Part of a small language model's weights: 2.64M parameters.
Each number is 128 + 24 x the weight over its row's rms, rounded and kept within 0 to 255. Layers, rows and columns count from 0. The size above them is the row's rms in percent of the matrix's.

# layer 4 attention query, 128x128, rms 0.0559, rows 0-52, columns 64-127
size [ 94 107  86 122 138  86  85  87 101  89 107 124 132 172  95  92  91  92  87  98  98  92  92  95  92  95  80  97  81  95  89  98  99  78  79  92  72  85 100  93  95 107  94 102  95 101  99  89  90  98  88  82  96]
[[162 138 106 122 136 116 164 119 141  55 104 142 144 163 112  84 115  93 170 148 127 107 141 103 161 137 106 134 130 155 149 128 121 117 133  91 143 115 142 154 112 104 129 169 130 148 166 134 116  92 114 146 104 126 148 143 133 112 109 123 118 138 121  90]
 [115 127 135 128 151  78  82 134 138 138 154 118 147 154 167 137 161 133 166 122 118 155 134 134 136 117 136 121 130  76 111 167 166 144 118 161 126 122 117 109 132 113 129 106 168 120 120 134 174 140 156 119 136 139 124 133  97  68 165 158 138 151 118 151]
 [131 144  91 193 106 145 116  95 147 128 110  96 148 166 131  73 143 131 126 129 114 124 123  83 105 118 159 142 121 100 121 135 160 158 125 112 111 145 117 142 144 118 125 104 169  92 151  82 142 123 146 117 113 104 124 108 120 136 137 111 130 128 114 134]
 [101  81 113 145 160 131 124 138 161 153  70 108 138 144 140 111 113 159 127  78  98  78 120 167 105 126 115 133 115 144 131 103 131 158 156 130 127 109 126 143 142  79 134 156 125 109 146 133 121 126 127 145 115 112 120 150 137 112  97 117 147 151 135 135]
 [158  97 154 117 159 132 136 158 109 137 170 162 112  81 136 184 136 105 115 170 155 116 135 137 123 129 107 127 113 109 158 103 133 108 137 136  87 130 105  94 108 147 162 113 141 157  67 172 120 130  78 115 130 141 111 110 162 139 153 142 145 102 103 130]
 [138 114 127 156 130 110 107 143 142 149 113 128 153 102 112 177 141 138 127 105 104 110 123 149 124 162 112 129 142 149 123 146 140 109 139 186  94  92 137 127  98 124 143 133 130 124 109 148 112  91 111 118 133 138 111 123 134 136 138 124 108 133 147 149]
 [110 102 142 133 147 106 117  95 125 148 131 126 156  83 136 110 137 109 123 153  76 107 141  96 109 142 138 126 104 142 140 155 168 118 133 140 116 140 126 143 146 111 112 123 114  98 123 143 139 137 165 159 107 152 120  83 114 143  73 135 106 146 120 107]
 [113 122 127 124 128 156 196 139 126  77 141 132 126 159 111  81 122 105 119 121 171 135 127 167 140  97 134 107 150 136 112  96  77 120 171  99 137 118 126 122 131  66 104 137 127  98 147  88 119 130 146 141  91 166 121 146 122 153 166 135 149 101 120 143]
 [100 134 139 107  98 125 115 120  97 131 156 158  86 162 117 128 133 106 125 146 131 177 158  83 119 172 129  84 124 119  75 157 149 136  95 150 141 127 113 130 132 179 128 103 130 114 152 165 168 122 133  89 111 109 140 162 135  81 138 109 126 160 126 130]
 [114 132 137 159  87  82 126 123  79 140 128 112 164 126 153 123 134 144 141 174 124 147 144 107 138  96 122 128 146 108  92 120  95 114  97 144 109 110 125 137 114 178 173 160  94 127 115 117 150 129 147 100 138 124 145  86 110 139 131 121 113  91  87 131]
 [155 140 115 131  82 118 150 140 131 103 138 128 117 138 127 158 144 112 133 153 133 143 102  75 154 106 118 174 115 168 102 159 128 125  97 185 135 112 107 167 112 140 123 143 106 147 109  86 151 121 123 164  83 123 115 138  92 119 154 100 113 103 137 134]
 [113 123 121 145 131 143 150 107 128 155 136 112 152 146 162  85 132 140 150 138 154 119 124 102 147 141 127 140 133 150 117  54 128 144  95  92 118 146 154 127 144 128 107 171 135 114 157  69 155 128 162 157 116 124 141 123 125 128 114 112 139 123 140 137]
 [111  94 129 132 171 136 107 141 128 101 131 132 122 133 111 149 158 141 142  92 103 116 129 155 106 130 102 133 140 106 137 153 104 165 149 126 109 138 108 141 153 111 149 130  99 110  94 142 145 148 115 115 101 130 117 113 151 141 117 118 136 132 145 117]
 [120  86 171 128 150 128 104 127 145 146 102 131 129 103 144 158 121 174 108 109 101 125 161 187  81 117 142 109  99 107 151 149 140 172 180 128 120 105  84 125 119 112 133 119 136 139 105 138 125 129 129 111 121 124  87 115 170 131 115 128 155 141 125 102]
 [131 149 153  89 100  93 125 146 126 156 116  87 178 147 127 117 159 124 115 120 137 125 132 136 133 140 144 129 111 125 141  94 164 129 116 137 146 108 108 134 133 154 140 116  88 129 153 152 107  76  76 114 131 151 115 103 151 100 107 130 129 147 136 165]
 [127 162 127 106  98 144 115 131 154 123  99 137 121 152  60 160 158 124 130  99  97 127 100 144 168 120 129 158 162 107 104 121 130  98 130 134 144 109 123 121 129 144 131 136 135 136 140 111  82  89  97 120 135 100 143 142 111 131 103  73 146 113 145 163]
 [103 151 122 125 126 128 142 164  97 152 119 118 139 143 153  82 150 136 152 120 126 175 149 109 130 179 168 105 124 164  93 145 118 110  97 124 165 106 125 126 101  96 125 116 101 108  90  86 114  99  95  96 118 122 137 143 126  66 126 121 165  95 125 120]
 [146 104 145  99 124 172 145 126 129 155 122 162 158 118 113 117 101 132 112 142 130 111 114 104 139  91 146 142 153 121 124 134 146 124 133 158 131 154 145 171 140 163 134 142 152  96 147 132 134  70 141  93 103 141 150 121 125 111 192 152  57 151 120 136]
 [156 160 126 156 123 120  90  86 128 136 174 161 147 101 134 146  83 100 120 148 108 127 109 139  92 116 127 170 133 106 129 115 136 114 122 101  72 150 139 140 124 156 121 137 164 149 150 142 114 165 125 137 193 154 140 181 104 165  97 137 136 122 136 129]
 [132 114 135 136 124 149 124 131 101 156 152 119 151 137 138 104 118 130 152 118  99 154 142 114 127 111 110 138 136 142 118 163 146 114 153 166 121 164 134 151 154 169 126 122  83 120  93 126 167 145 165  93 114 133 109  97 153 144 154 151 121 168 157  87]
 [132 133 121 137 134 122 100 109 112 124 134 140  90 123  87 124 143 109 163  79  64 115 116 109 145 123 125 129 142 117  88 155 112 145 135 152  90 156 129 159 143 140 117 122 132 114 148  94 140 167 147 137  88 158  96 161 121 113 108 105 147 174 153 109]
 [151 141 140 112 148 164 120 141 131  93 145 151 137 130 147 128 104 146 122 149 110 118 110 126 124 132  97 143 117  77 139 152 122 110 138 115  98 147 104 144 163 155 126 138 152 186 105 193  98 131 103 174 112 119 155  93 163 162 166 144 101 134 117 135]
 [ 96 126 140 135 126 133 147 108 116 113 157 145 115 122 143 116 169 102 144 105 142 129 130 158 129 143 115  87 142 145 125 187  86 137 111  89 136 137 131 133 102  92 122 123 158 137 162  89 135 153 139 157  89 134 118 146 121 130 115  83 167 125 108 105]
 [134 148 141 117 120 119  96  87 121 139 149 131 142 122  99 156 121 114 123 146  93 142 138 135 111 152 155 116 120 122 131 131 137 124 109 159  98 142 147 164 144 165 166 115 138 183 131 174 144 169 139 113 188 127 113 142 144  80 123 143 124 143 131 135]
 [134 130 167 128 104 185 158 120 134 152 121 146 134 124 147 128 101 119 106 122 146  90 151  92  89 127  87 108 141 130 117 122 112 115 114 143 102 122 134 124 141 159 137 141 159 121 126  71  78 154 153 144 156 142 150 130 142 164 110  86 143 150 100  98]
 [ 93 117  95 135 115 112 177 126 146 128 128 114 103 150 128  92 141 119 140  97 142 143 121 152 136 145 141 126 158 175 136 128  87 119 135 113 157 142 121  95 118  87  98 158 127 110 106 130 124  81 136  73 118 156 171 153 125 126 123 118 125  89 109 153]
 [ 70 127 111 125 148  61 163 103 131 164 118 106 141 135 148 113 129  79 140 149 126  95 114  68 178 122 122 126 112 159 151 130 115 176 103 146 112 123 108 121 153 121 151 122 145 124  91 135 135 113 158 136 106 153 145 174 147 134 125 165 143  91 156 147]
 [122 119 123 135 124 123 101 108  88 186 137 123 134 131 153  80 161 134 107 109 156 134 139 157 124 142 166 157 131 128 116 132 139 131  94 108 173 118 132  69  96  92  97 140 132 161 116 126  92 166 148 108 127 110 132 139 123 140 114 126 139  91 130 124]
 [161 123 125 115 140 175 142 174 113  98 145 126  73 168  90 150 121 157 130 105 129 112 128 122 130 100 122 130 105 136 124 132 128 163 113 172 124 138 145 142  81  92 150 121 129 122 135 157 133 124 120  88 114 105 132 119 133 126 137  90 124 112  76 117]
 [170 106 125 157 137 190 136 129 140  98 168 103  90 148 160 102 104 128 137 138 130 117 126 110 112 124 138 141 126 123 108 152  99 131 152 117 122 172 123 130 117 137 150 193 103 119 108 103 131 177 150 119  81 125 131 123 139 115 136 120 114  89 100  89]
 [162 105 131  97 141 141  90 164 113 104 139 117 171 122 191 129  85 129 145 173 142 147 138  98 133 138 116 134 101  97 165 114 142 130 106 148 123 147 162 175 146 140 139  90 121 127 118 147 138 118  92 109 121 115 141  94 146 138 171 149 124 103  94 123]
 [130 151  89  75 120 133 111 168  87 144 116 145 162 136 126 125  97 163 130 158 123 139 141 108 124 141 130 155 106 120 124  98 132 136 102 104 123 110 149 100  86 119 111  93 138 154 104 120 120 125 101 122 186 134 157 128 130  83 115 108 151  92 151 120]
 [180  98 110 138 158 174  88 170  94  97 114 164  99 185  78 117 139 149 127  90 109 125 117  90 123  90 104 134 173 104 101 163  68 113 108 138 137 158 114 179 119 159 135 135 115 133 103 159 141 155 115 108 114 122 132 117 126 109 173 118 151 125 106  83]
 [125 114 136 130 125 124 125 147 130 124 153 126 162  75 127 145 151 150  93 115 117 105 114 113 100 114  96 163 135 133 129 140 141 174 131 108 129 153  82 106 148 147 144 157 110 118 155 133 147 181 168 160 135 117 112  96 151 144 105 135 100 153 121 110]
 [121 130 122 110 117 154 120 131 136 104 124 115 132 124 143 106 108 134 114 125 148 168 132 120 165 108 108 138 160 131 141 152 115 139 130 114 113 154  96 126 158 169 109 132 147 150 146  87 122 136 148 100 109 135 114  78 150 141 128 118 119 137 160 144]
 [136 105 128 137 115 121 115 121 117 124 161 138  99 139 101 166 112 132 148  93  61 119 112 115 111 121 103 143 153  93 118 146 136 125 110 161 111 130 111 176 155 194 107 149 140 124 148 134 148 143 134 127 102 106 119 134 139  85 136 139 112 187 163 158]
 [128 136 123 122 128 106 101 177 140 111 127 127 109 136 125  87 149 127 117 147 167 169 165 153 124 100 147 127 129 122  99 130 122 156 104 105 112  91 108 131 115 100 197  72  81 122 129 171 166 145 137 130 153 117 114 102 132 114 122 113 105 141  61 110]
 [107 138 112 141 105 164 130 115 113 122 123 166 110 144 133 131 101 127 154  95 104 118 118 137 137 133  95 135 143 159 155 159 148 109 165 101 115 105 120 118  96 128 116 136 111 175 102 124 100 128  84 124 149 144 122 171 108 142 107  86 142  98 193 134]
 [105  92 122 129 100  99 180  96 181  92 162 119  85 104 106 156 143 104  80 138 145 122  95 171 110 131 130 134 117 137 100 105 135 143 127 127 144 137 109 131 165 129 133 131 139 115 123 129 150 132 171 153 123 150  93 140 140 156 135 137 148 171 127 139]
 [144 113 141 108 129  94 134 104 136  99  84 121 145  92 125 149 158 158 109 151 146 125 108 182 153 106 105 140 132 115 138  79 160 130 153 148 137 128 130 145 189 166 120 120 114  99 167 152 154  72 128 148 117 111 100 109 143 135 119 132  89 136 151 106]
 [159 151 154 145 132 145 110 114  95 164 102 108 172 141 138 130  91 129 131 142  77 122 126 118 137 154 142 106 156 109 147 107 153 106 139 139 148 110 140 111 128 133 114 114 153 142 112 138 132 101 118  81 181 154 120 112 130  98  85 127 121 146 131 146]
 [171 112 131 135 131  99 132 115 134  64 140 116 117  91 142 173 108 115 130 208 159 125 100 132 121 125 125 139  75 113 142 126 135 153 146 115 112 123 120 141 147 148 157 135 143 145 136 157 133 109 135 175 120 123 118 136 108 132 132 174 127 155 131 139]
 [ 97 162 127 152 157  97 132 142 109 154 142 132 163 114 161  89 143 129 138 129 163 113 132 132 135 163 148 147 106 132 144 120 143 107 152 107 121 155 108 121 131 116 112 131 114 133 109 112 144 183 136 171 122 107 118 121 142 149 101 169 137  99  90 116]
 [110 127 123 104 103 104 105 124 143 168 124 150 148 110  88 185 126 163 158 114  79 145 149 145 123 145 148  96 162 113 111 128 140 111 125 135 136 134 126 117 130 145  92 116 127 140 128 162 123 125 123  87 155 122 141 132 126  96 114  79 136 174 156 147]
 [130 139 110 135 175 102 150 183 106 127 104 122 112 131  97  73 166 115 145 124 154 152 180 140 133 139 148 138 108 133  99 131 132 122 153 114 115 146 113 154 146 161 109 164 138 103 101 132 157 175 152 120 111  99 149 144 159 131 165 144 155 108 118  90]
 [164 132 118 120 109 148 151 132 127 122 131 108 132 150 136  90 106 109 124 172 187 136 132  68 139  91 144 170 108 103 113 130 123 116 114 107 128 112 106 156 105 146 116 157 115 100 132 113 138 122 148 123 104 129 114 112 130 134 136 149 109 161  78  94]
 [146  71 112  88 128 102 135 102 153 132 119  91 116 114 164 134 125 137 108 151 149 138 118 101  68 172 159 107 106 134 107 109 184 134 143 146 162 156 140 132 139 128 118 147 101 126 115 139 113  90 170 126 130 117 120 112 129  89 151 102 108 114 120 160]
 [160  94 109 148 149 144 130 123 119 152 134  68 128 150 162 122 148 124 113 197 126 103 135 107 112 145 135 135 140 115 103 135 128 160 148 111 125 170 120 106 133 121 125 160 118  95 153 119 148 168 154 136 124 111 128 124 126 148 126 143 140 133  83  87]
 [153 117 135 127 115 137 129 160 120 144 150 119 113 114 149 161 130 133 123 169 124 141 102 115 118 113  82 145 129  94 118 138 104 130 144 139  87 131 119 137 126 187 186 148 116 144 131 147  96 185 130 143 138 130 114  87 153 150 106 136 102 146 109  95]
 [ 83 117 129 128 139 105 145 128 168 118 120 121 131 114 134 144 138 100 121 106 105 124 144 193 123 122 118 109 122 167 129 133 196  97 115 124 148 112 141  73  95  96 134 104 118 167  97 118  81 137 108 136 146 128 162 170 115 158  99 129 162 104 148 147]
 [125 147 100 113 134 110 143  88  70  99 129 135  93  95  88 170 145 107 156 100 103 161 142 144 139 143 117  93 132 153 150 143 100 171 105 105 120 122 111 130 122  69 153 103 152 121 155 150 141 134 134 100 104 138 124 142 122 133 125 135 123 124 159 177]
 [121 105 146 175 121 166 101  92 147 115 138 132 102 129  97 138 121  68 147 105  96  98 113 153 123 137  94 164 163 116 102 141 104 130 137 131  99 159 119 111 135 136 138 149 172 121 141 123 147 179 164 148 120 128 126 128 138 106 117 147 147 146 136 102]
 [144  86 152  95 116 156 119 155 136 133 126 129 153 157 113  73 107 154 107 141 161 140 133 148 120 109 138 114 120 118 112 117 141 129 147 164 147 142 128 138 120 149 155 161 110 106 147 142 149 154 126  91 102 121 135  72 131 151 186 168 102 165  97 102]]
# layer 4 attention key, 128x128, rms 0.055, rows 0-51, columns 64-127
size [104  98  99 108 146 176  87  85  95 108 117 133 111  86  89  99  87  96  87  93  95  85  89  93  91  96  85 100  85  90  89 102  99  75  79  86  72  77  97  91  89 106  97  97  95  98 103  88  86  93  85  88]
[[140 131 122 141 137  75  75  96 134 164 155 161 127 144 132 137 148 157  96 167 128  97 147 160  88 123 155 113 138 109 137 108 129 100 126  99 107 128 136 153 150 148 118 160 108 102  99  89 117 124 148 124 139 148 119 133 145 153  92 145 129 117 166 133]
 [104 136 145 118 106 135 146 132 142 121 125 129 141 166  89 103 133 123 127 158 121 152 101 141 149  98 117 123 107 132 115 157 148 122 127 140 167 157 117 118 100 136  99 103  92 125 142 130 111 150 124 167 122 141 136 136 132 158  70 166 127 167 129 125]
 [134 106 131 122  84 139 143 114 157 119  89 140 119 125  89 110 104 107 146 108 136 125 137 165 157 119 145 146 159  54 136 118 147 164 103 114 126 151 118 118 122 182 138 104 140 143 175 112 137 142 135 184 103  91 122 126 153 146 115 112 125 121 121 139]
 [116 144 124 118 100 149 130 111 172 120 118 114 118 163  96 122 114  98  92 112 115  85 117 155 121 167 115  97 131 112 130 128 128 149 128 125 116 158 106 112 126 169 144  96 143 107 152  90  81 120 141 165 101 128  87 114 158 148 131  75 122 143 129 152]
 [130 120 130 123 112 152 156  92 109 103  94 101 127 130 116 101 125 109 130 133 142 109 132 124 127 124 141 127 106 188 110 160 156 137 124 147 159 137 117 127 104 111 143 102 110 123 125  76 126 114 165 176 103 131  95 154 108 134 120 130 118 133 162 152]
 [125 116 174 109 128 169 140 118 154 143 106 129 138  73 161 110  99 134 106 118 103  74 150 127 106 147 123  98 105 151 151 180 167 146 159 135  93 146 103 101  87 118 147 108 160 124 145 116  83 104 145 140 122 163  67 106 127 136 114 138 136 173 128 136]
 [130 105  78 154 105 182 123  88 129 140 164 150 124 142  96 138 119  85 115 167 141 107  56 162 104 148 125 158 123 147 134  88 123 130  95 150 158 148 150 153 151 140 129 172  86  97 121 101 163 141 121 121 143  99 129 152 138 152 156 116 115  97 150 118]
 [160 139 176 149 109 142 174 141 124  87 145  95  97  81 141 150 135  91  96 118  99 139 167 136 184 130  97 127 119 131 108 108  96  86 119 120 126 137 179 115 118 156  85 136 117 136  99 151 146 135 126 157 159 147 131 150 112 129 150 126 113  76 130 127]
 [ 91  90 101 134  90 123  73 115 141 148 124  94 104 166  97 162 140 119 120 144 123 146 131 136 132 153 127 127 193  90 105 135 110 154 134 115 143 145 133 135 107 157  65 134 116 127 133 163 122 148 134 102 113 123 144 118 136 111 156 151 125 117  91 139]
 [ 75 100 130 111  95 151  99 149 151 156 137 138 120 128 111 143 101 110 182  96 153 161 118 138 135 129 108 123 178  75 103 127 124 172 134 153 137 137 116 139 137 154 110  91 145 135 174 119 112 167 163 107 112  96 126  91 153 134 166 110 139 155 121 144]
 [136 103 123 133 123 102 106 170 131 112 128 157 126 131 121 181 137 124 148 119 100 162 143 133 150 138 157 126 159  77 125 118 113 134 141 105 150  92 133 145 122 132 129 127 139 142 132 193 180 155 152 108 138 130 158 125 125 115 123 132 132 123  85 147]
 [131  81 114 139 138 115 100 152 170 139 145 132 116 129 112 155 118 125 148 142 104 147 142 167 148 161 140 127 168  72 137  94 104 122 151 102 115 102 147 151 130 141 151 140 170 125 115 172 155 129 138 124 128 139 132 121 117 101 144 142 112 132 117 162]
 [109 136 141 108  95 143 109 124 138 106 157 123  82 137  76 134  91 102 120  75 119 145  84 170 135 123  98 122 159  78 151 142 127 142 108 127 145 163 118 128 184 167 138 125 113 143 112 135 139 118 137 141 124 109 117 131 138 170 153 114 110 131 142 141]
 [116 131 101 132  95 137 104 124 130 126 145 135  96 138  88 110 123  94 136 121 122 138 126 162 143 134 127  84 172  87 146 126 160 128 128 147 176 154  95 132 133 188 120 108 140 110 130  97 132 166 141 118 141  81  87  75 124 158 145 110 126 141 134 145]
 [102 160 124 123 125 130 108 132 122 170 123 125 147 156 136 128 111 160 138 142 114 157 117  95  80 152 136 101  95 162 128 113 118 145  82 127 130 133  92 145 152 115 137 116 100 107 152 210 107 147 114  91 142  62 137 128 127 119  83  90 125 102 128 108]
 [124 145 182 116 136 133 115 130 176 152  80 127 142  93 176 144 124 154 138 122  81  93 189 115 135 156 141 134 108 143  90 135 149 114 146 111 111 110 124 112  81 107 156  96 148 126 128 141  78 130 163 132 138 167 149 114 113  94 110 137 131 152  86 137]
 [109 151  80 121 142 131 140 127 133 119 104  83 130 164 119 143 165 104 135 131  94 182 135 125 146 143 135 157 139 150 131 167 138  94 107 139 154 139 117 116 113 112 103 131  87 147 142 148 117 132 110 144 146 120  97 132  92 135 107 133 207 115 151 141]
 [126 101 143 132 132 183  94 136 158 141 146 145 174  81 159  81  81 139  92 133 101  87 160 114 132  96 103 116 135 129 113 146 139 156 121 140 116 144 114 145 118 110 112 165 142 127 118 137 134 107 105 123 102 149 119 148 143 146 102 105 117 169 133 159]
 [140 134 161  96 154 103 124 110 128 114 132 157 118 115 179 163 143 166 149 164 132  82 124  93 120 148 147 140 133 118 133 147 135 114 101 101 124 149 127 124 109  93 138 124 165 145 135 103 150 113 176 113 130 158 158 113 115 125 125 130 118 137 150 128]
 [130 131  85 134 105 151 139 110 145 110 162 137 131 141  87  96  77  77  87 122 114 109 123 128 140 125 133 109 167  94 123 142 137 104 116  99 134 182 102 146 160 123 115 125  84 117 157 121 187 132  93 153  95 112 132 169 138 121 163 162 145 134 123 106]
 [181 124 147 128 154 207 133  83 170  85 128 170 141  87 102 125 114  96 118 123 125  97 134 119 123 130 128 156 141 134 117 162 133 119 151  84 143 149 169  98 104 120 140 104 104 109 145 157 115 134 142 124 122 168 128 127 121 101 129 101 145 157  83 134]
 [102 130 130 108 152 156 120 180 139 105 124 112 138 121 112 121  57 140 152 142 146  91 128 139 132 127  91 155 143 107  97  96 156 110 104  98 146 109  92 159 174 114 163 136 125 143 135 132 137 112 161  86 111 149 145  89 129 128 123 143 102 148 110 121]
 [135 154 104 121 132 136 161 122 126 107 148 152 118  90 122 134 189  50  97 119 135 142 123 162 141 140 124 167 143 142 127 159  85 106 130 115 145 119 147  88 109 145 154  94  82 135 108 111 104 123 126 146 146 133 147 156 110 105 154 110 134 125 108  97]
 [120 128 117  76 125 121 120 125 107 142 135 152 162 188 137 116 153 143 137 166 134 124 123 136 126 147 160 125 127 144 107 150 161 135 118 119 123 158 108 150 141  88  94 123 116 148 162 175 124 132 127  97 124 161 155 113 117  94 151 128 130 153 134 143]
 [145  96 132 127 144 124 130 128 173 140 120 139 150 104 110 148 146 142 101 122  90 139 154 134  92 161 134 129 104 112 146 135  64 110 124  70 184 123 126 148 111 151 174 117 130 106 140 149 141 120 128 152  90 137 131 184  81 146 169 132 106 164  90 130]
 [122 127 124 115 109 145 185 109 125  97 145  96 124 111 118 115 153  96  71 112 120 139 116 134 177 131 131 120 117 139 147 150 118  98 146 122 126 147 151 100 120 153 139 107 153 144  95  97 124 115 155 186 113 161  96 153 141 115 126 142 147 100 129 168]
 [108 126  68 123 105 132 141 133 137 115 137 130 117 150 113 122 146 109  98 156 132 131  99 108 105 126 128 153 115 144 111 104 110  89 156 149 130 134 127 148 173 101 165 151 122 159 104 149 174 129  60 150 117 160 159 144 127 133 111 141 142 121 143 135]
 [135 111  87 114 131 114 116 132 125 117  97 107 119 221 107 122 176 117 111 156 191 138  79 172 107 149 140 145 146 115 146 135 110 135 102 113 140 136  86 115 111 150 124 145 111 162 133 121 165 134 110 143 109  96 104 125 103 108 114 128 180 128 164 155]
 [111 141 181 131 127 105  87 158 106 139 137  93 134 101 134 136 126 136 154 129  96 106 142 145 157 130 142 152 157 106 155 133 127 127 132 143 113 107 165 146 100 119 160 112 137 149 127 181 144  77 137 133 155 172 100  98 127 156 138 101 146 105 123 136]
 [112  96 156 101 153 155 141 138 133 103 161  72 127 116 140 139 116 118  86 142 118 138 121 154  95 117 133 148 146  87 171  96 123 163 158  83 111 118 125 103 126 111 118 130 119 130 129 153 167 100 129 163  84 140 116  77 123 144 145 168 124 140 122 158]
 [130 140 116 137 120 104  82 143 127 128 141 118 164  80 164 111  83 171 158 132 127 117 145 132 134 135  92 129 117  91 112 114 121 162  98 159 116 119  97 157 142 119 155 154 120 145 149  78 138 125  95  75 136 138 164 135 145 122 113 103 117 139 141 103]
 [123 132 109 123 186  87 124 146 144 174  80 103 152 143 186 150 140 200 145 130 133 134 135 126 121 147 143 113 114 161 120 123 140 139  84 132 123  94 153 135  94 117  94 152 146 170 113 169 110 126 124  72 140 126 127 108 129 111  93 150 133 142 133 132]
 [155  96 153 116 175 162 129 184 143 106 135 138 140 152 111 107 107 112 127  90  94 109 155 140 121 118 125  90 159  84 132 149 167 106 160  58 108 100 175 136 129 111 166 130 136 130 128 165 134  87 148 115 126 163 125 120 130 118 136 149 186 155  96 132]
 [121 140 139 140 139 119 105 135 154 150 171 155  94 135  89 115 107 121 142 126 136 162 108 144 138 133 113 136 187  77 157  93 112 123 148 152 137 146 107 143 177 127 114 151 104 112 144 108 171 138 120 157 119  94  93 135 153 181 111 142 105 137 150 127]
 [163 108 119 116 140 130 149 168 130 115 115 134 136  97  98  79  98 126 113 126 136 146 137 122 124 158 137 166 140  81  90 114 106 136 106  81 177 140 147 114 152 144 185 137 113 158 136 147  97 144 110 182 114 134 145  92 130 121 155 145  95 138 100 102]
 [155  78 147 139 138 180 114 126 161  94 147 169 142  97 127 140 103 144 131 127 129  84 134  99 114 114  79  99 155 131 110 158 128 155 188  96  97 153 159 105 141 124 133 117 116 117 159 129  92 142 144 116 113 145 157 126 138 115 126 116 119 166  85 165]
 [115 168 111 145  99 144 144 132 129 135 149  88  93 136 117 130 119  89 171 134 116 170 144 159  94 150  84 117 134 139 128 132 105 144 123  91  86 124 142 129  97 137 201 120  92 119 130 123 164 104 148 134 107 137  97 144 125  86 125 118 127 128 151  93]
 [128 156 126  86 154 142 130 138 104 101 121 148 106 126 154 145 152 147 141 126 116 150 155 112 127 112 148 148  81 167 113 146 119 130 137 107 152 123 182 113 112  89 112 115 128 119 121 117  98 129 160  80 163 106 139 103 137 171 144 148 117 120 110 132]
 [162  94 169 145  84 139 152  99 116 124 172 144 120  76 139 180 157 108 136 142 142 112 118 133 148 124 131 138 129 126 126 110 105 127 176 107 125 140 125 152 119 160 127 121 101 128 153 108 138 193 132 159 108 119 121 126 137 146 155 112 115 126 135 165]
 [130 122 129 180 118 119  82 101  88 157 131 138 136 117  97 122 111 103 145 121 110 116 131 126 108 140 109 114 126 125 127  83 160 145 122 170  84 153 144 143 116 157 108 144 149  99 139  58 106 141 122 131 130  68 146 143 198 141 161 101  90 112 132 117]
 [109 149 138 132 110  99  95 131 145 132  76 122 175 158 158 101 100 167 119 130 104 123 162 118 116 173 160 107 102 152 138 157 104 132 115 164 123 158 111 116 128 118 134 119 133 171 147 157 124 144 165 128 138 152 117 110 118  97  92 115 115 129 134 138]
 [117 141 109 139 111 102 116 109 105 140 162 147 125 102 114 138 114 146 158 166 145 132 100 153 120 109 128 168 123 125 153  38 145 145 142 166 111 119 125 148 149 133 114 169 118 135 106 138 141 148 146 117 139 121 125 120 148 160 141 128  70 140 146 135]
 [103 117  92 153 132 117 102 129 113 100 137 106 108 192  82 148 135 115 129 166 137 131  91 138  99 164 139 158 127 129 133  81 121 132  70 112 146 143 103 114 138 146  97 149 126 118  99  86 143 133 101 132 107  83 141 150 140 139 131 129 151  92 156  70]
 [127 151 120 116 127 144 135 132 126 128  74 141 175 121 150 145 149 128 119 139 125 121 141 117 139 126 147  90 137 102  95 196 134 119 140  91 119 146 143 118 132 115 129 125 121 139 147 142  76 148 138  92 109 154 125  97 110  82 132 108 147 175  74 113]
 [162  87 111 112 133 121 118 189 130  88 128 127 122 192  96 121 184  98  91 115 120 137 109 137 126 148 118 161 127  98 124 136 136 113  86  95 123 139 103 114 144 111 103 146 108 114 111 127 108  95 124 155 104 116 107 162 120 115 135 146 162 126 131 116]
 [138 129 122 135 128 118  92 126 156 127 134 103 116 154  93 119 112 100 124 164 121 150 104 167 127 114  95 171 117 116 121 113 120 155 116 123 157 111  94 138 143 133 145 172  97 130 142 175 167 110  90 157 127 109 118 140 141 126 126 118 128 132 148 119]
 [108 107 129 144 131 167 139 115 108 108 131 136 151 128 119 145 108 155 132 126 133 122 129 137  83 117 143 117 119 108 146 122 127 187 177 110 134 135  90 127 147 124  77 161  58 109 157 142 135 142 114 131 124  75 146 108 154 120 139 138  86 127 129 146]
 [137 120 147 132  98  77 140  79 138 124 134  52 141 127 129 132 122 138  90 166 165 133 136 155 107 145 129 138 161 118 172 116  96 146 158  95 113 117 121 104 156 172 140 144 142 133 115 128 178 122 117 164  77 141  96 123 154 128 153 161 106 104 122 136]
 [128 103 100 130 131 103 101 154 145  84 138 129 131 117 112 121  86 120 151 136  96 152 118 116 137 183 126 110 130 124 117 108 130 128 139  37 155 132 118 144 164 153 157 102  92 123 130 147 155 131 135 107 125 107 134 108 146 143 107 112  81 152 102 113]
 [116 186 129 122 143 119 133 116 102 136 100 137 100 162 119 165 168 140 169 138 142 162 111  95 123 112 157  74 100 130 130 141 132 140 107 120 125 103 106 144  69 108 107 136 118 124 128  90 107 148  95  52 141  92 143 141 109 168 108 150 110 126 108 126]
 [109 104 144  86 122 153 152 136 115 125 145 165 109 130 150 129 174  67 133 121 173 128 123 130 145 113 112 146 134 147  94 124 145  94 156 143 148 171 189 130 129 128 112  88 139 125 123 116 103 115 158 156 201 158 126 118 146 132 158 112 136 130 132 108]
 [152 107 167 104 135 128 148 108 141  94 143 136 151 124 129 147 145 111  93 125  93 102  98 122 132 149 145 151 135 115 119 141 131 127 142  82 144 149 153 105 142 108 128 129 163 102 124  90 131 161 140 201 110 195 137 117 130 110 179 157 131 131 115 174]]